Weights of a small transformer language model: hashed n-gram embeddings.
Each number is 500 + 40 x the weight over its row's rms, rounded and kept within 0 to 999. Layers, rows and columns count from 0. Numbers have three digits each. The size before them is the row's rms in percent of the matrix's.

# layer 2 MLP down (transposed), 640x160, rms 0.0368, rows 56-99, columns 0-159
103:429527528487525516555463546467528508526502457496562528510512442512505510495505470569553498536498543466444487471447530501447453485494461456508507438510481505493516469521466479529521480521474569491521497524509523457611585463482517540446498522511467500467461524497459548520588588497524491546495531460416481550491502477484524504550475474462425523519537445496495490515598467473518514493458442498465544501421541474588475581436562594418523450527483463543482458513525495528576484399464478
107:482453520512458424501537462513509514521538552541428470575475502497475560507484478449514498546541526574469458590502487547489524532514515500543480526557445481468423453551506516496441505492492528478492541518509540411555511513493489482563482464470580508565523476527579517530477446473452513486516533552497554436412478434532511471541544418518518452472525504481509570517502455527516545537551440471452477515529562478572499502499521470478443491394528411459545439470493520502424483525472478
092:496504498516529483552506477519465517495585551500512459520530400546531566552489556459578614547551451511492410493542449528518544521570459481514573484536413458451515446511516532478499481493461496519486563497531559478533493493480525515471484517504477521543565510469495409503467568499452480544453593489496495496447525437570489499516460455523484439463486451486488534516526501482492498548494448489442467522444510419461544488529536509460534503409490421448488514439489521481436519500539500
110:442510489532519555511553536529485465552557447440446449450519516516447525516541521434476494515467519461509488542465548527509490560506537541490563544454554458444456555454565435454502440457549537453536485499465494470487511454526485530597563395484539533500511454528534485586502575495542506444532542473512479505471439475503531454441448487492487490534479471535518431574463555498495492467476545441538498538497548494575442442473576470482457514532489487547509545477454525530476433467453505
102:470527464487563559477489469542532457476486424483496521536464494523493500478503489520545513538479478485439527477477503493431543462595512476550475518446489423488455455557513497444413514522494460545502465516520544498518509478486471563545446500527458571480549506494539502466521419544474509546484519523484479467502511589594493468514482446440546558501461399531549480580513517548553548502536469382526543486454527534474528464511490423540479511530486449525419529576507459471500476493584481
087:482522519593509464508501519442485494501468512479480484437505495486544480455465468504552532523501538505462523504532460517551527529482501507529629375549459583505513510497455551538448522527489484521559514537568465452571459490495546540485363438521554517469473535492534542514473433419548513531466480477508541481533510562507524545474496481456487495566423552435526518542456490509467465440454498533506492465486435571582470485451474549488477570476511473491468518466519488511519538443481513
093:582509484503493509451562484491480416483444480585546432489439397534478455553494465449574496555462496558498516523432421481527496538476566469514523526495494555599506425430481524522485507581446491574473460542528436551546477530462478475505444462446501468464510531549484515536450466469454467492449458475466525486493420525489532513505505522537534540510500463475563494459492442487529547514546535565553460562519507577510494498496484523527483487525431479504506511547532519501506491545527570
094:455461542534495494453477508441479447467528459498466495508490553566502490489471536483487524495470419468489453465541556419528486492498528498501584471468478533501474519465473506534496444523482531510532461548621448530516492556520443557580561492490502520519448488539507477602467450479500535523538541513387553540504515480548509400481531483449527471515506496499527490525507507451532544474522450484477512567528483508536424493577506502431561425439505516476570462562499450552464477460451566
089:514480457481508462562457530484453416479554470507465444487451464475536490480512511511513473492427573443497438525543492516447487482495547420535540458459436569524485533536442525514440550504488513506594544480590465474545489521576524558548375496541477537515520496533609479479526458451466462540523489491557516533480515523540534485524485507499497561518487534502531534532550563548508507442491469554491458462501448543533489524457495520501392554491481530501527457527488532482494528412526451
093:603579510482504497482466618581492427457543453521535500482440524538484511531516452500492474487491505493497496518557516540486539501473567436462530490434479479523563437530512533524466509496450531485553430562500438514510495513555517461494449505526503512523493481525545508497483458596495463454521527508454515579491401510427505479529485475522529522472484529539432530452477501470522526509483510492472523533446499495517407557534495514596394433486532564570511465495461510424461475468477502
054:517467553508441480543449533425421461495496470541487467497517434500393493521535522444513540486508474442476478528503466541453523366505502444459531479608486445543504474575529492473497483523474500541551468532508474534523569499498532449521476489401451516560547472545543510511468503518456511541542516493495529531483483490485455571555545450521533551474488422528462489548496525512509479495528444469504584483518503490540536537599511522531492535471484455534513497425542563505529505472415454
099:509514484499482573512517511506505435480510461470484506532472430520530468587520486488493459491459486426521502526493438523552555515484541507486499539488448446533544459545544414460544508584536518568609522461386513522548499503454473505517371516478501479461552491514449510494542457443425566591510549530500520585479445543513499467514530520521411557553559496514528582497551461445469534487468483512523468489474488547513526535464470458525495522464513498490556475479464482515495497517484453
120:494484548420460526524539544515511452479517488533516492534440467408501509544502451572402459520497493451509385520530518522509552538461525470500440520497508506460492456587525441514406568500478528471510543489476476474552520489559551583444445485547551511530503506524461493524517479454485498512524531546474495499468464518479501491492431531506485529464522526475481528459565559494569489472553535493508559479445554489483528541464600483510507471522533524485500515543427465501603432406556475
102:517524433463552541522544522507398448484471445502501444549484570514481441497481533513421504529410505450536515466455473463502465375486604473455519498385447577482489463459486474521535503491507471503541527540533474514551582459532490533557527528546464480445449520552500475505471490450532485569547469500512451531491547529446423508468535510514499544529579485468503524508489541448524525483535509530498508530497500580458483515516530518533474531518448560490588515544446492476487472521480535
115:512522503546483501501571472513428519487526546526497487507449490521534559519489552569533520565554549466489498485465465500529491478524439459533405524486449488529492570536455566428457511499419446485487479473524476518522555429517512433530482459516485551439499415515439520546467495457519551600484476454489508507445528507500522513507505513553500462427547539480518554537476466454554562441472485519499554473359525526472524463482581468443504492512486533545557466527423472469488528530507466
104:476480524482460586529549481484529555510506516539451517509552491550489501555384543502501534542471499440488459439502507483503467550553507521489468572475484491482450442474543547498419509511531514499474549514601404512479532486474541514559564390540476457489565513466495461500512407486460497499486493546480550498455522452513529481546480443404508421535513508494497512433443580459576523516475472593473455476481496549455451532553482497527517484447469501522510469490499495510512550487543469
111:507414568514553500448419503531526530510514511472438560512420470477435556480489523476586485536496540496535456499506481492481414576569532519465470433526468535511540483472488542538502468499447429492500472486493482465520468534512525485496525464500468464486489530505554567412456416508511529486517405437566487454512440588475512610481519507549468488465478528530532506425477453501555551486548488478539527474527508595562513491441502526498487540523485497538500464589523507470522496466485507
110:442545499499494494474581441523502504486491521526436481555543433446570481496480494517454565499490451508462488477521470525485536597428531386450535422507489494505511544547521460465476518469493497521479500492473484503560490516411567540486497492509487509496489573514493431500449478442550515478454518588534587434456480532583502534508525525544533451462429466482569497490506496534557490498528483560517464503510538488416498507491534485530528510387503508433533443518471483454491498482590529
097:516511475545382426513438475515592544512492521480441457509533547487466556458455474428478481546487498544512458526515538464557490501466555544529552536467484521383491486474458482563501498480529520506499466559592477424499542444552535433441509500478562503547496543429533510516514545484505546502519464561498455437382512494519524500457525537512530481480464526466491487475550482474566451474480501480473386518547508531493548504471480529504521504522415463468522540549490530549489518514503537
102:501483541468514526512522541538573416549470425476474494528486516403548561478540530478420447551498540497453525543419521533436440521474485501475445478562494466545462458511542474527501459541542455600521580487449460447549471545511492502503460497514507549439569499503489519475504407525530558502510547499481574541551420509514501492600522469485462467553507498503493553489559491499504584517501530566490505488478517526540489492513502482543504495510419520466510410518480415494487481477481451
094:481517544460462452521549495463511504524464536450567477498481556498450509484531481498488474515551524482547452521492537486464422542508497483522486484495501511509471514485492545497414489490470520511544532569617429503501569482528494426540569506491490489487502584565461428552443548433423564466555459472494577504447479492436464426523510487536514527543430508551548528495515457517517527429512463490433515525526529529523489472466469468541464446493554486564452480570460484559437473540460582
132:479467498641446489515498568445517483537492496543514498495539586477510526473444465488492535514500522552491463562509472526491457474506491530468476473396513559496526503522407476522525457469560534561488442506538458521516514473489474502457482454433422540540499521433482519488472545524524494514557543569478490433415548524538562456487493511538482410570475452491482453461462496520529432483480548458465475551611577514489548476522506487516498447533483463529505530543531438525539485469531523
027:525474481464492483532502527529521447536492560552531495486494580492534522449568533450531497504509590448430493458514584469542454477514490510527533535459484433495505444498471589482502480472459524550541473533582452534456466466537481530488460455394526482482455469381469415463541548533524492427495497479527570471532506545509466558534540495501492489509468508392463457448522543481483489448520510518437521453479532486470483554533502507507488507535458561574559550559467518528534504509513445
109:484497508464473513523468518444533477480508514524512418501550522576523517456476504442515491507451478509464502496500509402523490432432536597551569478488472528447532514557457480468491526452539488554487527522570468444495513463494527432540578483454597493501443471506487435518452536529483568515501480573410550420489497505587485434531523517448541515516473491545519459480549458472505541546546525526473500477562530534414536537500529490527511505514474492561452470451499494492462540525386513
114:488510480498523469567540476536521542471474461538481491471445542606517484523580396468417497452522481464550441502513512512468541498506579492508505507485458527496498477467536456498503578487599538505459489516468531504549465499512506471467480441480478539511513578495488411460512499560471442405443534495447542422520540496482448445498454550487488475490557492490502509531539487486469503530493529560482526508549514461538522534540433478463479502499456426545493512462605478514533431580514589
109:489537557555474531523503501481456446544520492443462543493441538508527535487468460474586488527483504479442451479514514443502460511452524511533497439516521486549505504477529487542517533541522500520529496572439516524545425463501577495620494479431545542448516476477485439487439477518422460521571463494489494442490471497477526550559554513473436467516521507501519569475532422539591540487505512438536436471486464641497524471486500509539510498464506381495476461522554542492520526473483519
106:495506459517580539444512533466494531516471472518506474531526484484500497426472440511511521539516495566577461546480514482447456458610498498472489502438443504517493474510487514519503458530441488520464473457466484541513602532452510464530527468524528478514613520490559522522469526515501504491493493477602536477499484553483445506458407566495439530429449508545501521558470526547523497520501518542523532414449470481469484574426576502572503505479485405556448446527483442451546499455522479
085:457478528493561493492510522508477503546487504506497502464426535477497568520514446520487499420460489505475489592508521485468486497567518550582505530609437519463485487488569455500391488495453546497523506444529456456482462554496490440504568528414632528533478534549460497437452489505479528468441514529543449507423476474505469469506556498510515458492487498522458521467492521511495515568442462534491502514558456492513419562455557457556507504495520460464476580490481563535501526583521507
123:530473463449526512470527473507497516491503545563456417488453500515509565435491534555523515573556474465527527460535504502498439547557544535406581461443497512533475480548434587482535531468501489516565518424527459451481407492452500541572471484487476480466537527519492407533494477453522493581494468510537506470429523525466496539481500472508505475400522527517543511529491478546532516476499595505459591505509450495491487422501513502529532512380454508515515508494528547530491484534518443
102:472582516517596513503503529446466524558501446473465494568496487531473492492528533531519487521499568501525467542470528534474469505520477464478531496472436509502472480502489523504470514533516577485479480465518471535508569551418504429525577476444506540511564497533503575493477469533480522519558495549601499488490505532481395520491405554506498436508472492528531527496484485449516490465492495498528514449381424514541463560433582526558522533436524469559436465511453473448589455491465493
105:530470504519460508522533478433516491513530502460515506479544473526531518510488490509504420505506558445530547491408504512427422491548530508407493482497524461504468513453414608463548456569576515519517503465559435463503426452530528454517471551507440489472539485528454461537457487535483471471498535538544545478453487541533536529497494452466491538469496545622554485415507453456484545472545482481505500512542500569463439515511448548517525477440518484505442476518521522568513443531594490
108:500413442534485520554521490439524498434537549448490502448543500496577473522472513479549539471525483516535453470509497471521504510531531476501583492507460488535472508472444500513473466554476480454469460536522495530518531547554535551504484490619509534561485513512462478471417466471426551526486431473410474405521550481403473562507521448533436497511438495475496521535487500425541539472517431518538511510456505503507522510568601494535456454509516511545496475516523438480459525480597554
092:473539482433492496568490530520463470522496469525469476474508513543441496510552512596486515508446512460506513430509518480482505435542572520449415537408534586531614542499493515496590513491507483474486474515398481540489490483459434519527433492479435455523454488495551522508485509482487466491479590485491498495505508519488551537466465442521457442476536532518510501456470551529592569531492495439447433524563516478440457574477556537508537522455449457552487523504494484527448556540523511
087:513510424519542417491554483412505545529474521444521496499555487448509603505464530483514562633524461553545455510527471524583469526504485533467564496523467517507490481441532550506555507477424497493469549570630492471488494512469570506503487507484528502480495533517518507562463575567487474430496507529537472506479511512470487504473488503445500419460518450381537458499440475513447486462507497510481481516507511475531504422473456503435514562502440495515511533499482498493447541524551477
118:544601503489569523470524500486519503456511461601534566462486519536454543537539491431487502555499471462452457512497553530494496537485495446511442472447405506479481535475502504447461429575511503551467494536474505440487465491423481568451490477512503502528494523522505534516513404473522443532499489656555476537484406452511508545525428517547534477502469495511581511541489463476452517503530478500528522500436448526545447500519488565508550487470462504532437522486500536471475500506488579
122:517445476479476531420547500446481486491401399508443479571486489436492532524509469448477468499513482479474506563513524551476535479505500509556597515541490492527585438478448466530481529567446569540601443557488534506525530451447471465539535494481521493540534513459570445483426474578428490482571415560452495467547470493545554543513445483500537501533459516482516551472509496491464574463479470531480492538521466525539557520485533478472521441457486490497532538522483512455498476442506481
099:550541502483473512436439550458461483463489477477571397409499494531522480435454460480457602554483459528492566517462466477452539566525494511497486521472483557491587535507488443466440522520543553548512513478495487475434519565520459482487565490477513478495498571518434532497527500487470490486511405525454488550512536529530515469465506557510521525463416490549483510454501434518482541487528525595524515468489466473533526537506562502529464486558474539524526453510365517489500567472483546
109:456522486473476541533456551509577527531496448497527454494527469510480525606462472522512533487515576442461562518508506520503486468511354504571529456482538427461415480485545495454418481508525498493526488409576501558477530492528488521499558521544451495495493482453516529538515489501529545477510581460446481503486444480513427488549496513517578481515550477566469470497533540481455520534503436501466563503433494497513518483523618474402509489537517442512503495512531450449505463521465489
103:496499500484456510549495474491426413499523474508457502506445515495591481516559512483492474595524555497501513472519465547537501558507529473487465465455465490531564508502539447477451579525530520549547411547407481489467498452489513552522488494496474531428525442504512540507514376532476396520519585529480492491495437459467471483493460483491587528524510562498535567526568497499474557487435478473490484550496447492480471474478601500493529567490523499511534485567478523444497534440542459
111:491480532496533462531521392552523457624500440453412512464521463430511527456498525518497537559485494475481443526561525552499550507509522499470448539521530514479471546474494510542561451464537546499549474490458495472479568508441556468490518524473504460512458468450495511466476496469474455473524536457484569526467475531558619463549470497428473477522517437467449553456494487551502485526505485509467565502480464493551499606504544448558516456470558502507522436557452481518572471513429522
108:507516539464516558507505511513522499488529506546514519566441488463462520501507568535510503503555503416530525501522501437516545490434469433517440461513609476550528439483496509530515493427459535492505442471476467522434522507424546507556470526487479480422545510475463488544577453439537504457580521520564484479502540480450429452469459465458534561532482499491462557547506507506486484542585419447506524485510562466472600462479534446513482481502428466476474542516535489522597457484551465
132:507507516452498478521464497484568483467465460463464526485435523512511491452540597454546551462513548486519480481480493493463492464494557471455496546479450448601506456475502492445468466444510468464497531546460480435534490522489458470521524499509455461594458482552521492541466477520532504563528555548495548488462552467432467485500532511526439570520559427543508518613469462610515449557507512464465495509533516391528513578565508495510469489451519501519442526451538517454473469577499462
120:500496511527474449563560468474501514443456511526496488484490517505535499505417460427367568579463476472564476542526508520511508514478517552494463473522506522480485498509539502447514577466480436506489444486558544546483495538476465433463407419471485523527493519502610494493511462446589507544456492515527564494524489433558557586518526465514522475446601504526479561476498512490486519543483499509478502455483465473518499526555477555471568482469465476520490523447461593451516531513522449
102:498467519439458435508518566470498501518474500526482549487550420526519422571496473523482467501515494483480463480533541442508496551434467489505501550430511565448457553565508525560523493536467545503517467470513469466486601483530485573400464518492460521518459488626510514539412499473441515518523518423538510498467505497481565475476544389489528506476532503514451415455460525504459490517537509556510487520459419538513515485524521498495489485521472552479512522561537523564575543485575489
# layer 2 MLP up, 640x160, rms 0.0413, rows 57-100, columns 0-159
104:556524435573493434547492468498524526455481525441450461517509509552459454520452569530507508458462499500486487482561491528542619448492527512554485462508521462521573504559498490542558524478457428452512472482491531459518456437529515568412476494467505551467412508470487424469486505475554533529445512560474489505555510471504514524448522532590566487465477507470555535513526494417525491497481527551492467498491587402472550491517379544481522480510496451472484547467505518494539501486519506
086:501565381535510480522493550509512556404525480488502429537444510511547459493538460519501375488507508572536558451540552414529519476516532486458528493494488487498534478522541495508583516480472452415481447435484493472484565521470492544530484471535430524476463488460519541510463495490547543492475561448493466518519451538462542480484495469509570418536518526441517544567501482466565550520516550508490509543479487455565573519503540513460422522481553452505484479462488563508540422501498515
108:411481511636414484521496453566566486506519495477435546539472464542484499480455549497435477503500522478478516541487529572480490525488522570517487472425544490504531512495531442495512523544482496436483536505473586528492419451477493499379507538445447521538536436492514469512503487483516461479448487476480425503585485486519468502541453578488479492506490482558577481582459519467500496509479580497537467494558550478527496516482562478464564548495509502486512507450526443507471521465418543
101:456474485492475577490438516513486487510482517498512471575549527545460448564486514487493531466454484455497481507508486535435458528482553494523476575497532458447528486495528420519531474492483485515451505513473503536475503546494551498496480556540451520490535493491538549429477532541526463512488487466451514504555524477501370493501449609479453464465487587553530495548555493487520361523479463531551456502565450480453523524521451473470472551546477528534590609508468456470448521528543552
090:518496489466498450470506455598532518487577532585478522550530587541496455573490437515461530490511461518457509469488545517474542403535432489510502538464518513436506507492495478471497456530551507523542549437495459525485574506478509473547551511456482505572416473450536416476485541527437506496530484459484482508458524502558516499438498532499530527520547556534465496490524556534453512488514440481458474422484451384504551489523510506508462501473552464497465548498604442515421493545562498
096:487492378488541510521415503486511484486518474442496503532523505514526495453453530496418519508472486518465502458533521487438458474516479533519504522538516489526460541504521515522512518505522458518418491506448519442480527563536495551509498506570562432454514528570446554469534504572496497464535484452482480519582621485475503513491508527545566449534535469499492540431584506498491534494443501529523507480517464438512443491611465521435568536527490519456594514510459548473390482436528497
096:480513477478484423534529473458528509524439530451523479466485542540442413518548454489528461505519504506481538489526499490478487425518532536550473502529485472525520507576515431538488558479537532527513546497488492523570559484446500427434534500449565486580410520466441525452534557455475549551522461488477497567451452422537514481417543458548552509538499499437506493497544452497501473543401499449475541535523511471491536422560458468518584504507489481454468476447457474479472584483509454
091:441512520501545459516555454540545567474567563502489474553507562536468553555521466528400546450514438544445535465511496464478628469517423538564515535548495521501473486566559499512483510467532517503449492391497524533491510519442522433487568500427522512472478483438462467484465510488500513540512537504457495503507507480511528458457507526555509474491540500565514467495550564523446491512514475444452550408447518436503477426493511536505512497445576484492477430483474452539492531538480552
092:479490469516493534485426508512555469516483509465556486474471521478557570435513506489572592421475475460482525457483486487543511481492419556580479451474502452440464540440540486506529489479508477451445559510477490514508572510562474486434526482533524493434479500479433576466531524526501520452544506438504456497565575503467492501463546536453529457517528531411546493496467568545502489492470497545528521530516485446452534505475427495473527613510487574462544603460531457563466531499498507
058:517501450511516569479557451498516519456547540526546495550519512593527491506454507455518472481535433491425545508474464502526541499551430512485505495491550522485493596567581477465502512454497527507469472486444529544419488475513439521476506585503476436525475539485465528414564450575514440526474486504494474525538500428506494498471499503513569467508514550483474461467517421506454415601469528533485430486546451410481510424546447517575514522493521504470526503451517451461474541494500531
105:558556460558492563511505484491493543505485474451535478501562568540494509411528417486477488521580454572539504490451543475478511466516435525502481452494565481488488536490477508481506477427525531470387488459518521535432524521537437547562566463540537508481449461489483520496497535583486473445477439491567463488572503585457485540422518531445580422512461541465507451447497504541433490497479504484514505511458510459519476469487466561536557479462506558545505526538575500490524532465533501
114:530530437471551484479509449531511496545533492476500483512486500476481502487548458456518485501539433479483539517477447456498535556534508521512449509502511394450506504526513487549466508450494445462460524477461492436537404425508462448528533474440511541525469462546506531434512533488505381552527507500471511508606609541463502477408549489533531496524533558467522451486554515550498430502485479491599518501529547467473481517530490601571496503485522454473473498575463548532573529493472523
098:517517487494554477490539452475424511446523535391453508542532485580457439521415533496583490508523477567469489467494460520463478477556536478475476525498475528510460541553543471581504551501509519471517528407509490487530508473509462448488570503438527461551506538590499476500499534492527536568499471550490519500479491496485450479482488472576510486552471458518480413528584483500478455518568522413479538463511514492527515409516526519539451512419573512446477476548447411486440480518501523
118:574553414541554510541533498497499502514495462523468555524528506529513509466466461513473440451504489518509506471463501441523495506485524509505511454491495409492561521504526561568568587477516503540482446487482504537533512459487446549540504526536504494421454567519439496422515461513557480563529504449561408508482600523441408504495504529497546409453496488456533497427503534468520544498516553505477562501469499475429511471472492520546465469500454521581516498579473437459503512445417499
111:503539471480454490526473519552554512497513505490526495556470532487456544502542490514529517515512440473442492479623445465484553488517524514561496531501508501460485506493529510533486492487482541422508570485494527441532442511547511529440507496451512498512525621429527432477503482537498527506468535517557511433461530517526532484470536461643516439523549472473513482469544453471458414526476571462480445460525525441474481419600523491513541474414571464431474450501484514525494510565486497
108:512457480530484466449511514523458536541471608516444531474484587507461509444550441510490437512487449464511597470524550433514490512477544555493502536434505475523605524490493478514472566446476528418520424467499538488475504483521483535486524519478511513562503497564450567430464486512522501516511551569570463491501543459482512577452459494527514504466435481481412507490486435543530428513580474495523445491477504518457492514486503493502546504515516471524522467533448583542480585461437553
107:501452513515490513525485519502498503432515476571547522501521424541423468489409510445520468483476484502505495452566520540486509509506564475411449513513508563505560541550539454504544516535462422508536505500457581470499564515494538588453469503452446501542484478460526448504522505445586504500480542444533431512514554459541483585479489489524534440528495520488523464479496553485518531519489540528449501520472597449506567505563469515495441465509607396483488545438503442533479462491485505
097:527451434513456491547525437525531527544440531428527549504484484469524519519510440557544496498450484510508485510521504470523571580444533566574495527413529518553523493519497534493531522439485424483431530518512642542503477559415535487458477514515520486520530487502502492378500495442522454534444444473522489511524501541464516465472516571504534547473473498462532448468458573548490511539422469493535468489489541467461462495485510511506522512523511476481505475440514448495578612517464486
105:488527394480466463437521456509474548494526560514460492507552493472472529450492463530455592571564486524513491508516473469531528522441498545508510462463498431422502493510499539550473524397506446564465541484512573414482432445519524536454459547456533510519359596531490534503504516557550547561503498516508446479496510515500501509408495474472558483473518533498518435538492459523480588507506559478492499470498567485489463476512454519501553533480521422489468517478554475499500495531470514
098:519488501479520471501550530516472552549478538534532510497553502532487486483445515499469479523453481499485515474476524499525517564538556528456496558429543530524489472517481567411488478483420462549486445497490514539459513464579476537472505614545478535441483471533471559392474511481499466515408466440520492522578540456469557446525521502513541519535476535446450505433518463502489493498525496516464454391485526436508465508487447585498445570504532586491540599448490532454522480521463509
135:537500498534452574499432471533488519513550469535520466497504578481441498467511500493482528369539509536517499515502493485437533442561473563515449479454541475545546614524507447551508479483500443538497516469462508521536484467491396462473462551492484469497502498509441544405557538483499570529442498525510510505451477487511513470513548540493447490482519478523515496563535451543468518482485537481465434496575539428506537497520519496587557467493467497479513570540482451489474489447386576
039:542519457519523498508551486492527592521523428526451439532523487556474450513440476459521550459483421484439543513548453555523566465564463517443509534402503447479496547512564512522536508523514433504520506370454471485512515447496398523436498553454523437516490528534514543488560454520517493511482523542528452481507488454449452512520423478538528477520510559526533507514507537528466476549491535504506473487539499412443498422559468536477472486457513549494546452563513455508517500514423502
111:465453469454475507483517511485458524561504540403509424477515520539513503527491484478447527500471419515543540452484517467542496569429521522509520537438555552476500501509480500486576506426467480491567536494497510523454534462564536520492512520539552455455473439517478518431514527488528446556410475453455398545494474438527494505454463530544537502574436524525406492424458510500540522530496437510518482501528459523475477474503457550541468474508567508524597591500507479527533580535512535
113:500470448556532487540492441490505519431482474488429488478549497563471416453494509540454535428466488428508517486536465519530539415506566518551486549466453461478519470542490527477495469457498524540495498473465548542498504501530535543489458496546470461484502607499462540441484489522582448526490538442483473516559517458453500525458505480516504438446534606531534523498517453416526543522422460475601491478511550488505543512542465477490438604537524490530529551447571516526472501465460544
107:580499508509534511543529479498539528413494525506490528469476604476388468568458459522482456517460508479496526529451459430535490526456521528469447523499546554493457501550509539423579520417530504447504441503443488531510427448483549547510521569493463421495515575496466498505491469502478549541515528538519472511483473470535552547510507550537458417476584444542485519489539481561506457573536521494512453456523566525504505431513460508466478493497509395522451501513512490451475537524447520
104:517481471585470494564496541533564571461442477526517482504451556485429496546548445528548519496578512538500500494526401469523532554540467519584494526498479470499571533534484446428464479516492543528492460461450516529477518521562452463526444559487530453574399533479484460474581489535509435511448485516498478485450584550525516513527503525541491544431497463486520476508500515469544493525539530541471519484598559509443522425540489501527532540450450446508475486495544492541453545552482456
089:544490511486546495548493472522481523533557465535513483564470511495463483430491499560450440426452501501445574457475490562502554410560496491501445505461551430564551496549503411535462544498526426468459535500495501510534425436491446451525445501487434517470515513513479525451526463539550498572509517474599477538539512521519534572476432500521526530477459511522459532498494533514475532496530486453553536497524543503466575493489439541465514460455473537526455555519484456464392571486546498
121:569546502534555541541554485501515525502471537400551518476482470618507513526505502541500424500453458466476574405560458474517524461536532485430500487543571523445509503543501514500588571416481429425512504488497572446420458506453495564479496541442552511512530476527570463518496512533486503451474527568537414554501532460490472497456445507495521504523476545443477523479484501495493445537437482543483483500486472453533506474482467494458546494502551431529456501485502471476456552512535497
101:480495490495430485588564527538558553529440466470495525461511492467469494516497481515468497465550525515524486486508486551456564422544457520571433545420526433482550539434487499394450477493490519493493464463465574513512539557543502497519447539576525433539479485442467511448527506555563438473462524488520465479477483530499500518516481523458524547446481504494504481542495556493535512551469475525506492493530445400418538482613499512572573492459519465458490475486545476567454523446471494
104:565500495573472442504472531505514544471546484549535588484552537494496506470539481473559513525578476472542522425566501459495454526507516517477498587395525591437478583507488539521524515534465517484501473472504498501431384499538391534511554473432457488548456559536500421493514455492531506476468507511524440476500589499465454536523492514514451452485476487471546478448494503528526533524497545506483513505510502471466439521520481459561491496489569423541458493440457517497443508477465557
100:566507471530478488473584521540451504508539501583513571499452464542538534479488504491546463488495471463512488444502537544564494505531529554498495538532516478482545530495519517534507584517502544414480472465514502526432504430473429568398572487490490475470536518527407499520493525462527476427507514476545422559495560489499472561554544554534506396492489514506512413482456489458517441512499476449606557502512493410465476501454537473481445470485483478510505532512486528511490541450425470
089:473563524573549539525530529523530534420481599439606517561554471511407431530467468506563478514491504539495566449503460472546454508533443520520461541499441539498556532488494565478520491478496566476518482482495519518515428448442450478514427517484457500542523479442491440505530428485538442530507455448492534540472507439452516530501476534513482504458497544528454527422520458416495482480475527507482478504574490508495549491566439510529512508457481464593466515471484554498551511540558493
087:445542479442396465497505454510511536480511575520511490452513522507522492514562477575497415454503524504540557409538507513537578515470520487496479533484516452489558480518495494504572521435487503387484447471474572511517608488436507474546524457507470457481446472480442486438476502486578509460545485427508428495564543524535498555526521517538534471488436528455507553547460514508526543565491523487539488473436502501461535476444515486512476500525443560516527474439507514500575524546554445
114:505476526477465505476474453535407523453495556499589573482487510537414441553513469532489554488428515462462491486552497515497547494532563515524468473515494518438532519526482478474521533497527466502517475466478519494408520515500513513419464463458490471486508540593536548421522508497506481529385520527631434419514464496512541553516471598497520551465441494533482513521498499469504530515529473460545448496555480520528475509450512588487531506476471538551488513442511496451411446457512510
119:424549417466530577435594457502430500461520518490483451570519494501499470553505492475439489459562502438444542493460459544495519455520490486443489506463563512501511522507585500511572501500483529506457435499475553476462504492524474465507508479517504450525479494472530462492546499514497459478516490472532484534552517476478512553530539469496562497539493567484451458458516401520494484524445587577555436493609497448490489466625530482487563460504530500515529583540506568476502544500527484
097:479454454438507504502412512503572497571581484529557484552522545544489503476477502502489488469511496452468568446540508526461500519548515514532519524525525506568502495511524539423510565473490503500541518495487496480462548496607467521460474486480498439417505491473540554478476421567504449538534486532549476527585533472467582477514535525491515496577545456474487498482485397500482508554537455507551475464506458431483489499557451480573590518451505441452519525549574444488458444447503466
107:491588512435494526504516521515460491469545558468584476549431454503502541559413491448518497472494488497498472521563464552494482459458497555454538502530514471443458521554538429470578561484475520533541508503514525523506503466497503495448453573466416515536426511570478504521513539563501523532536491490532487487455506447507403513531493482522493510511467494506505486555505461505500395560370530424461480501545452481486590428543549529461444448546544486532488502496516516509489464537460514
102:538538411500554479480489468473475620506448559465563485469498574546440510430531513561489516500549489546515499444532454451560557470578499490493538568475500526420501512498497551460497521422517506432422503441516480428437498478414485526555465503477530477538467518511416482508507543515507460504508541501589510570495482495514474465470502477546548514506504461443500466437504457469472448503457560463465521528465541443461468517538543519491549473516530475493496429479507489593511556488499483
111:470458536513456545487417511560495497558442544444494522465526531502417499491510530584582521472456471468447552549538418496535512511467510471433496576474517447480551557485511486520505452451532453441530472470465521516519486581478451500506495468472518445557525508475467499511481532520569530502449537485520420493482498454587493558423449516525487444538472554444490570490559516481481433501450524468476488502517565438516484550463588441559474551506548503447446517518494515486508484537447535
108:492537513509537509553485495534514497505505487552522523524454507470542519484435509552521507514502459494485506516528487550462490532436445582547491568499583370463466499520515483431444503484471487501494435495499496546429526498452509526535426555496505530512513475529490475495548521564480447534485533487550447523504535502514411524516505457499545465491578541471479478518525487532459385533540452551536494498457497497448620514480504561561522448530460491558527519526588473522449529383443476
147:476512487507516523555490449544547508493560428461505512590499543526497498471529510447515467458461494490476547512490496465489602435584494525440516509455588504539520504526520492531501469452501455406456472471469591423463467531489529530557565552481465520445522497491484467450484438508488465550455556508528495537542478485521497483484488575493460441490561461458583528557503486488495514565480490507529506423488480385493471461502574534553543530481545486457462471533553544437521503500519577
116:548420503523446512459528449515548536434596570486451480508489515568521516457456526454488521462458461476522543489572577514510510535493585528453490434534569521520509523494566472504512585456478406531543533477487570521473530457471500492418483474440480471516481487469547559475482534466543501474436509531566459504542533494541561461490493578486510481489516459440515497444485520493503471548551523487472561443477519432523488502483520481495458474455525401512533557404489489509528475546526458
105:488450523464542477547551497532499530490559533410499516497493547498506485486466510599407518496472475473483503512455483510421495451492553488464466456455531472560514528528552467545478593511477495467448447498478499485548484545480490553484472546535467489547508542473417492523509490592501500487531492533569509501530509385562417492464566482488467543538562503522434420482553459485469438570471504462562521454491489498494507524553470506519488528506498439596567578510514496508574479512547492
103:482520499529491566455521531515449577508475542544567442551455458484447418571508455502471510476547454451504587506486490506492502423448460529479483529482598564494519492540474535486509586457506530522537498473469502468518441448412485488415506503518437514502407534511428527502534534504488528452476533516542510570473500490585355488495515496545466493500530509569505512481521505463461534507482556466502495480563527503485520527486525549504502493505452535501452526559497505393459523543521514